config.toml
num_hidden_layers = 11
hidden_size = 256
num_attention_heads = 2
num_key_value_heads = 2
head_dim = 128
intermediate_size = 1024
vocab_size = 3695
hidden_act = "tanh_gelu"
norm = "layernorm"
norm_place = "pre"
norm_eps = 1e-06
positions = "rope"
rope_theta = 10000.0
rope_fraction = 0.5
qk_norm = true
attn_scale = 0.0884
bias = "none"
tie_word_embeddings = false
parallel_block = true
init = "trunc"
init_std_qkv = 0.0462
init_std_o = 0.0
init_std_up = 0.0462
init_std_down = 0.0
optimizer = "soap_variant"
learning_rate = 0.00478
beta1 = 0.95
beta2 = 0.95
weight_decay = 0.049
lr_head = 0.00756
warmup_steps = 34
schedule = "wsd"
decay_fraction = 0.632
decay_shape = "linear"
final_lr_fraction = 0.0
batch_tokens = [65536, 131072, 196608]
max_seq_len = 256
doc_mask = false
train_tokens = 421300000
max_steps = 3582
dataset = "wikipedia_en"
Each number is 128 + 24 x the weight over its row's rms, rounded and kept within 0 to 255. Layers, rows and columns count from 0. The size above them is the row's rms in percent of the matrix's.

# layer 4 MLP up, 1024x256, rms 0.215, rows 200-224, columns 128-191
size [ 97 102  99  99  98  98  95 102 102  96 105 102 103 107  99  99  98 102  96 101 102 102  98 103  99]
[[145  92 132 112 169 120 141  95 104 108 126 129  66 128 138  96  93 122 138 137 161 158 153 125  86  98 131 141 166 112 138 120 128 133 135 102 149 107 100 162 128 103  93 160 114 130 101 105 131 160  62  99 122  98 119 143 103 165 137 144 119 140 211 141]
 [107 178 115  94  98 112 108 118 186 134 131 113 104  82 105 138 142 111 120 149  95 165 129 142 114 100  90 126 116 101 136 125 106 128 139 164 121 131 116 147 126 142 157 128 126 143 143 128  91  98 117 155  79 122 177  96 144 119 115 179  91  39 108 128]
 [102  85 127 124 143 143 164 123 118 130 116 167 109 144  97 139 112 108 123 116 113 141  75 126 130 144 117 128 143  64  94 116 102 127 148 136 103 138 116 127 117 123 160 143  94 142 121 130 137 197 133 160 111  94 148 129 141 101 161 123  89 154 135 138]
 [107 131 104 136 108 138 140 122 100 156 139 138 150 127 118 141 129 114 162 140 121 126 119 142 114 147  86 159 128 128 139 154 116  73 158 182  76 139 113 147 156 117 130  84 120 108  89 129 147  97 131 100 133  69 130 164 126  78 170 147 139 160 147 150]
 [104 120 121 155 126 167 110 172 125 143 151 151 145  84 131 120 105 169 159 112 116  78 200  89 117 141 136 125 136 142 174 123  95 115  90 126 139 112 111 153 143 140 123 128  86 129 131 153 137 148 114 138 128 112 119 135  86 103 113  98 112 152 106 116]
 [188 178  93 115 139 108 104 108 120 166 159 107 104 120 134 104  99  99 118 169 141 121 126 144 163 129 167 122 159 135 149 125 132 134 106  63 102 123 151 110 128 111  66 127  68 121  87 148 146 106 165 161 117  84 125 170 120 171 127  90 113 127 118  78]
 [105 154  92 115 134 140 126 114 145 125 134 142 151 106 109 117 152 119 102 170 153 118 113 140 112 121 156 178 116 168 128 132 122 168 136  98 114 129 113  77 149 109 134 131 116 152 138 112  92 139 145 131 128 102 116 163 123 137 184 107 131  95 131 188]
 [125 136 126 142 138 145 171 181 142 125 123 123 180 130 100 117 105 140 109 105 148 143 143 145 131 180 137 127 117 173  84 156 125 137  86  80  93 141 145 115 192 171 152 140 131 138 175 126  87 111 108 146 138 116 107 162 136  98 188 140 125 109 151  93]
 [164 175 102 123 137 124 117 127 169 139  98 135 147  99 129 172 125  98 123 125 116 174 115 127 130 125 133 126 139 126 154 125 154 116 122 127 141 137 128 152 104 146 108 130  99 101 105 129 147 117 143 145  95 135 155 151  87 107 215 141 128  56 105 128]
 [132 153 104 132 116 151 153  98 149 168 116 137 114 143 154 150 144 116 113 159 122 181 164  84  95  68 141  94 145 135 107 136 130 159 123 100 129 148 116 162 132  88 139 133 115 109 174 153 122 102 154 155  99 127  86 156 145 133 117 120 143 139 116 147]
 [122 181 169  93 129 121 144 142  91 120 114 129 130 146 158 138 110 130 110 125 153  79 157 116 136 181  90 133 101 108 129 167 177 135 129 182 145 186 118 103 137 103 148 118 105 111 145 125 111  80 142 125  97 123 171 148 125 121 135 102 141 133  71 184]
 [166 169 115 143 130 143 160 122 147 136 143 138 128 163 119 160  74 126  94 116 153 128 113 123  81 134 111 108 101 139 159 134 103 112 115 146 126 112 133 142 119 119  75 167 117 109 137 159 117  97 116 114  96 104  78 117 131 110 119 115 122 119 177 170]
 [102 151 136  84 169 138 154 135 136 136 118 167 136 188 118 115  82 114 136 100 200 109 193 115 135 144 126 111 181 158 134 136 153 102 128 115 149  99 118 103 135 140 151 133  94 142 112  98 126 121 153 140 135 137 136 126 132 106 129  91 148 119 111 118]
 [101 134 140  87 105 114 122 130  85 117 132 127 117 130 133 157 114 159 168 118 140 108  85 129 164 131 143 112 149 108 178 100 123 119 159 142 130 106 121  69 156 152 198 115  99 119  98 147 181 140 139 106 132  99 147  94 126  94 111 133 136 144 110 147]
 [ 68 131  95 109 138 151 128 117 152 139 125 100 139 152 105 157  93 152 149 154 158 140 109 139 142 106 118 115 149 120  95 135  91 123 105  98 142 137 153 139 142 150 129  93 111 115 115  93 103 111 107  97  85 126 142 137 151 101 154 182 121 106  91 150]
 [109 121 127 112 135 132  91  68 130 149 131 117 143 142 110 124 146 113 163 124 110 145  64 125 149 117  99 123 134  93 152 140 128 162 101 131  95 139 135 138 111 117 117 163 136 166 103 140 112 140 138 134 158 119 114 119 160 122 153 102 141 133 132  85]
 [115 142 123 152 120 164 116 142 128 149 132 123  82 169 152  97 153 125 143 116 134 129 145 139 134 138 145 121 150 133 111 123 140 143 121 128 134  98 121 141  81 127 134 130 121  79 134 150 120 128 134 124 134 138 133 115 123 129 146  88  93 107 148 115]
 [118 155 141 152 137 110 113 153 135 113 102 136 107 134 131 157 136 126 142 157 113 146  98 121 112 138 123 175 134 135 110 121 124 172 130 143 123 108 117 110 152 139 116  83 142 125 122 135 106 124 125 172 151 179 147 162  90 147 109 144 116 136 174 144]
 [168 153 150 116  89 130 116 133 112 133 127 137 107 131 114 106 137 111 174 118 143 111 160 131 156 121 134 144  86 151 145 113 155 124 136 136 127 130 144 110 115  63 149  84 126 110 114 118  98 144 149 140 109 145 144 131  94 113 120  59 170 144 117 126]
 [ 95 128 121  98 135 156 178 129 129 159 113 127 137 175 176 119 117  96 150 128 137  90 105 137 114 100 155 129 122 136 115 150 133 105 139 133 119 155 117 144 140 145 141 121 154 139 129  93  81 100 135 145 106 119 145 145 106 143  86 102 161 155 129 133]
 [108 100 116 102 105 140  93 101  93 121 131 132 158 125  92 108  58 122 132 103  65 109 102 136 138 166 139 122 148 116 103 152 114 138 101  75  94  95  89 117 143 138 164 133 158 130 121 124 125 112 102 141 104 133 114 108 165 139 116 121 154 139 136 158]
 [145 107 144 146 119 137 100  91 119 119 128 100 127 118 136 152  91 106 128  78 128 107  67 175  86 111 113 152 124 131 117 128 146 151 123 166 166 117 107  90 112  98  90 128 158 117 133 118 117 129 181 103 117 139 151 119 119 149 126 154 146 147 115 149]
 [120 147 161 131 148  93 115  80 145 140 125 118 146 143  95  72  90 129 153 113 145 136 134 121 124 146 117 137 102 152 125  90 110 111 174 126 157 151 109 129  84 143 142 100 129 128 148 115 120 139 142 137 138 157 114 140 130 101 161 122 122 144 198 113]
 [ 93 143 134 146 114 110 116 149 127 155 130 141 132 118 132 138 136 108 135 175 133 151 110 136 144  95 131 166 138 123 101  79 155 135 126 130 151 133 155 150 165 123 111  94 161 125 142 110 152 113 155 122 128 153 120 161 133 108 149 116 131 109 173  97]
 [109 137 110 166 133  95  55 110 153 151 118  96  91 106 119 145 145 122 153 132 100 104 134 112 142 127  92 110 135 134  87 176 106 119  99 134 141 120 160  77 139 115 156 145 124 161 137 126  48 143 186 153 150 123  75 169 139  97  70 130 138 146 114  98]]
# layer 4 MLP down (transposed), 1024x256, rms 0.221, rows 200-223, columns 128-191
size [ 99 103 101 103  98  98  95 102 100 102 103 103  94 100 102  97  91 111  97  95  97  99 106 103]
[[135 125 102 135 159 126 140 145 129 146 149 112 151 140 136 152 119 155 111  89 123 145 186 107 109 115 173 125 104 121 145 106 162 139 144 148 150 188 146 132  64 131 129 104 109 169 123 143 111 101 113 141 126 169 132 133 137 127  95 151 130 108 120 131]
 [111 125 145 161 120 105 129 102 150 134 118 120 144 104 128 141  95 107 124 114 149 147  93 127 137 128 131  90  65 159 146 171 112 122 105 127 111 130 114 125 131 174  68 155 138 102 129 115 112 180 139 133 123 165 137 125 116 110 116  58 120 156 166 120]
 [110 117 138 119 138 139 141 101 114 140 129 149 106 150 122 128 117 107 115 142 116 130 123 147 118 126 137 137 100 152 112 140 106 160  86 110 121  95 130 136 131 126 145  99 108 136 102 159 126 124 135 119  99 100 116 113 113 127 109 110 127 119 123  61]
 [142 116  97 108 166 135 127 144 151 160 128 143 168 125 118 156 130 109 128 150 158 127 196 126 153  99 137 137 142 136 150 135 130 130  99 125 114 135 175 139 112 108  82 136 125 164 129 122 168 135 140 151 128 119  98 142 120 148 116 149 130 141 113 129]
 [153 153 152 135 130 124 151 121 119 134  65 132 111 171 138 180 104 136 159 118 130 155 132 143 122 102  97 138 135 157  99 158 178  95  84 110 139 119 136 119 108 176 152 118 130 131 166 121 145 148 131 107 116  98 127 155 104 143 118 136 133 103  95 111]
 [119 127 103 113 122 116 164 111 133  81  91  76 118  80 105 145 177 142 165 116  97 123 139 149 138 117  91 113 181 161 164 126 126 129 151 107 146  96 143 170 123 133 138 112 141 120 172 162 164 129 145 162 108 116 143 158 100 113 134 110 162 132 160 113]
 [142 139 145 139 128 152 161 104 115 107 132 154 101 139 140 106  98 124 120  83 106 125 154 138 132 138 116 155  98 120 125 139 120 132 132  87 136  80 131 150 126 103 137 132 164 189 111 127 130 164 129 122 121 158 152 138 153 120 114 167  94 136 103 122]
 [170  73 139 138 112  64 150 115  80 132 136 123  82 106 176 103 128 131 126 114 115 142  85 125 125 128 162 169 105 137 105 141 180 161 140 129 125 134 119 132 125 170 125 103 140 129 143 138 113 128 111 134 153 142 128 147 109 126 101 133 134 106 126 114]
 [130 112 101 146 140 143 131 106 147  94 136 172 124  86 136 138 171  68 125 112 124 115 148 131 112 161 161 133 145 134 118 154 105 111 147 149 126 144 126 129 163 108  95 139 154 143 131 139 150 139 118 137 147 129 146 126 128 184 105 113 154 103 120 120]
 [101 123 126 127  82 125 179 152 117  90 118  88 100 145 146 161 118 101 128  81 121 139  95  99 115 130 161 153 150 140 123 138 125 103 157 121 149 187 123 139 160 128 192 150 149 130 166 121 106 116 130 138 132 111 136  92 117 103 132 137 122 145 113 102]
 [146 126 113  85 123  99 130 108  91 144 142 149 135  70 132 125 173  88 133 122 103 138 196 147  76 163 108 122 152 142 125 169 156 103 128 127 126 124 123 120 122 113  89 150 128 108 118 141 164 129 121 127 156 146 132 161 161 111 107 101 127 135 120 111]
 [159 110 124 119 100 145 130  96 165  68 132 125 165 124 132 149 120 120 116 103 105 143 111 119 146 139 126 109  98 166 148 105 103 121 165 177 141 145 152 110 168 113 121 144 128 143 153 123 145 155 104 135 116 212 137 119 132 110  85  96 132 114 108 105]
 [145  66 131 101 158  71 132  99 116 133 119 154 104 133 107 113 131 104 148 109 129  82 157 135 124  97 105 180 107 150 146 122 123 144 139 135 137 118 100 152 136 136 161 148 149 119 140 124 130 132 153 114 142  89  84 154 173  90 140 147 150 159 133 108]
 [ 41  91 120 110 144 131 122 158 180 110 101 110 126 128 118 103 118  84 156  84 149  94 112  96 131 147 137 174 120 132 137 117 140 110 120 136 151 143 117 152 139 114 142 103 138 107 122  82 131  88 115 127 144 139 124 123 116 129 148 154 163  97 146 124]
 [164 121 131  73 164 149 106 112 164 145 150 127 126 147 131 128 150 108  78 100 150 122 155 148  89 161 158 146 127 143 120 130 136 105 130  87 158  91 126 127 120  92  91 133 124 153  80 136 126 116 155 161 106 138 146 124 111  81 120  99 134 157 146 125]
 [160 132 154  96 134 144 117 135 158 130 144 134 102 134  90 111 153 113  83 124 114 107 186 142 116 154  93 138 111 146 155 123 107 125 106 137 131 123  95 134 120 134 133 128 109 118 146 145  90 126  83 113 145 171 135 119 115 179 101 125 164 162 124 145]
 [124 102 131 160 116 124 119 161 128 127 135 126 156 118 132 141 121 106  95 137 118 128  89 147 135  72 139  69 175 125 153 151 104 153  91 151 117 131 110 124 159 123 134 162 121 142  84 140 156 118 129 161 162 134 124 150 140 102 117  98 143 129 109 186]
 [116 118 134 156 108 140  94 165 118 142 147 108 110 153 112 127 106 104 147 110 163 152 114 118 119  79 103 150 138 153 123  86 117 141 133 107  96 108 129 129 119 137 129 141 118 125 104 130 146 126 122 166 142  89  96 164 107 134 111 132 110 128 118 163]
 [149 125 137 138 144 118  99 148  80 128 120 136 180 122 152 113 134 187 131 126 137 152 119 103 173  88 126 102 130 151 133 159 175 124 129 104 119  83  83 130 158 136 128 161 110 110 126 108 118 134  96 164 156 146  99 180 129  72 135 123 103 130 107  92]
 [108 125 135 111 135 156 135 130 136 108 114 127 120 160 143 170 119 130 106 160  94 156 129 142 140  77  97 154  62 127 171 169 144 114 121 124 134 127 139 114 102 126  93  86 143 111 102 108 155 116 151  77 112 111 145 134 152 123 138 129 123 112  93 115]
 [ 89 101 119 110 121 110 118 172 106 131 110  95 120 108  80 129  97 108 139 112 140 108 120 131 128 143 127 133 130 132 169 141  65 210 127 119 121 130 141 106 132 119 107 161 124 136 124 134 148 174 124 116 153 110 123 142 124 137 102  73 139 155 121 154]
 [107 101 105 104 150 147 164 157 146 136 138 122 113 119 128 124 149 128 112  77 142 148  77 175 156 134 105 121 131 147  84 140 144 111 124 173  98 130 179 123  82 156 140 129  96 120 105 134 117 137 181 108 126 115 129 146 141 108 166 130 164 131 113 132]
 [147 112 130 139 128 103 115 124 118  89 133 124 148 128 122  85 111 159 127 108  95 162 189 122 161 154 121 134 166 123 154 129 155 141 145 124  81 131 126 154 152 107 110 103 164 130 132 127 111  95 107 121 159  85 126 138 107 114 109 105 129 151 146 166]
 [ 83 152 133 138 138 145 115 102 153 141 145 124 113 102 118  79 155 114 126 141 141 123 165 150 156 120 133  93 131  80 120 141 105 169 120 137 160 155 126 125  79  97 139 117 108 166 176 112 145 141 164 107 127 153 121 125 156 126 159 115 177 122 143 113]]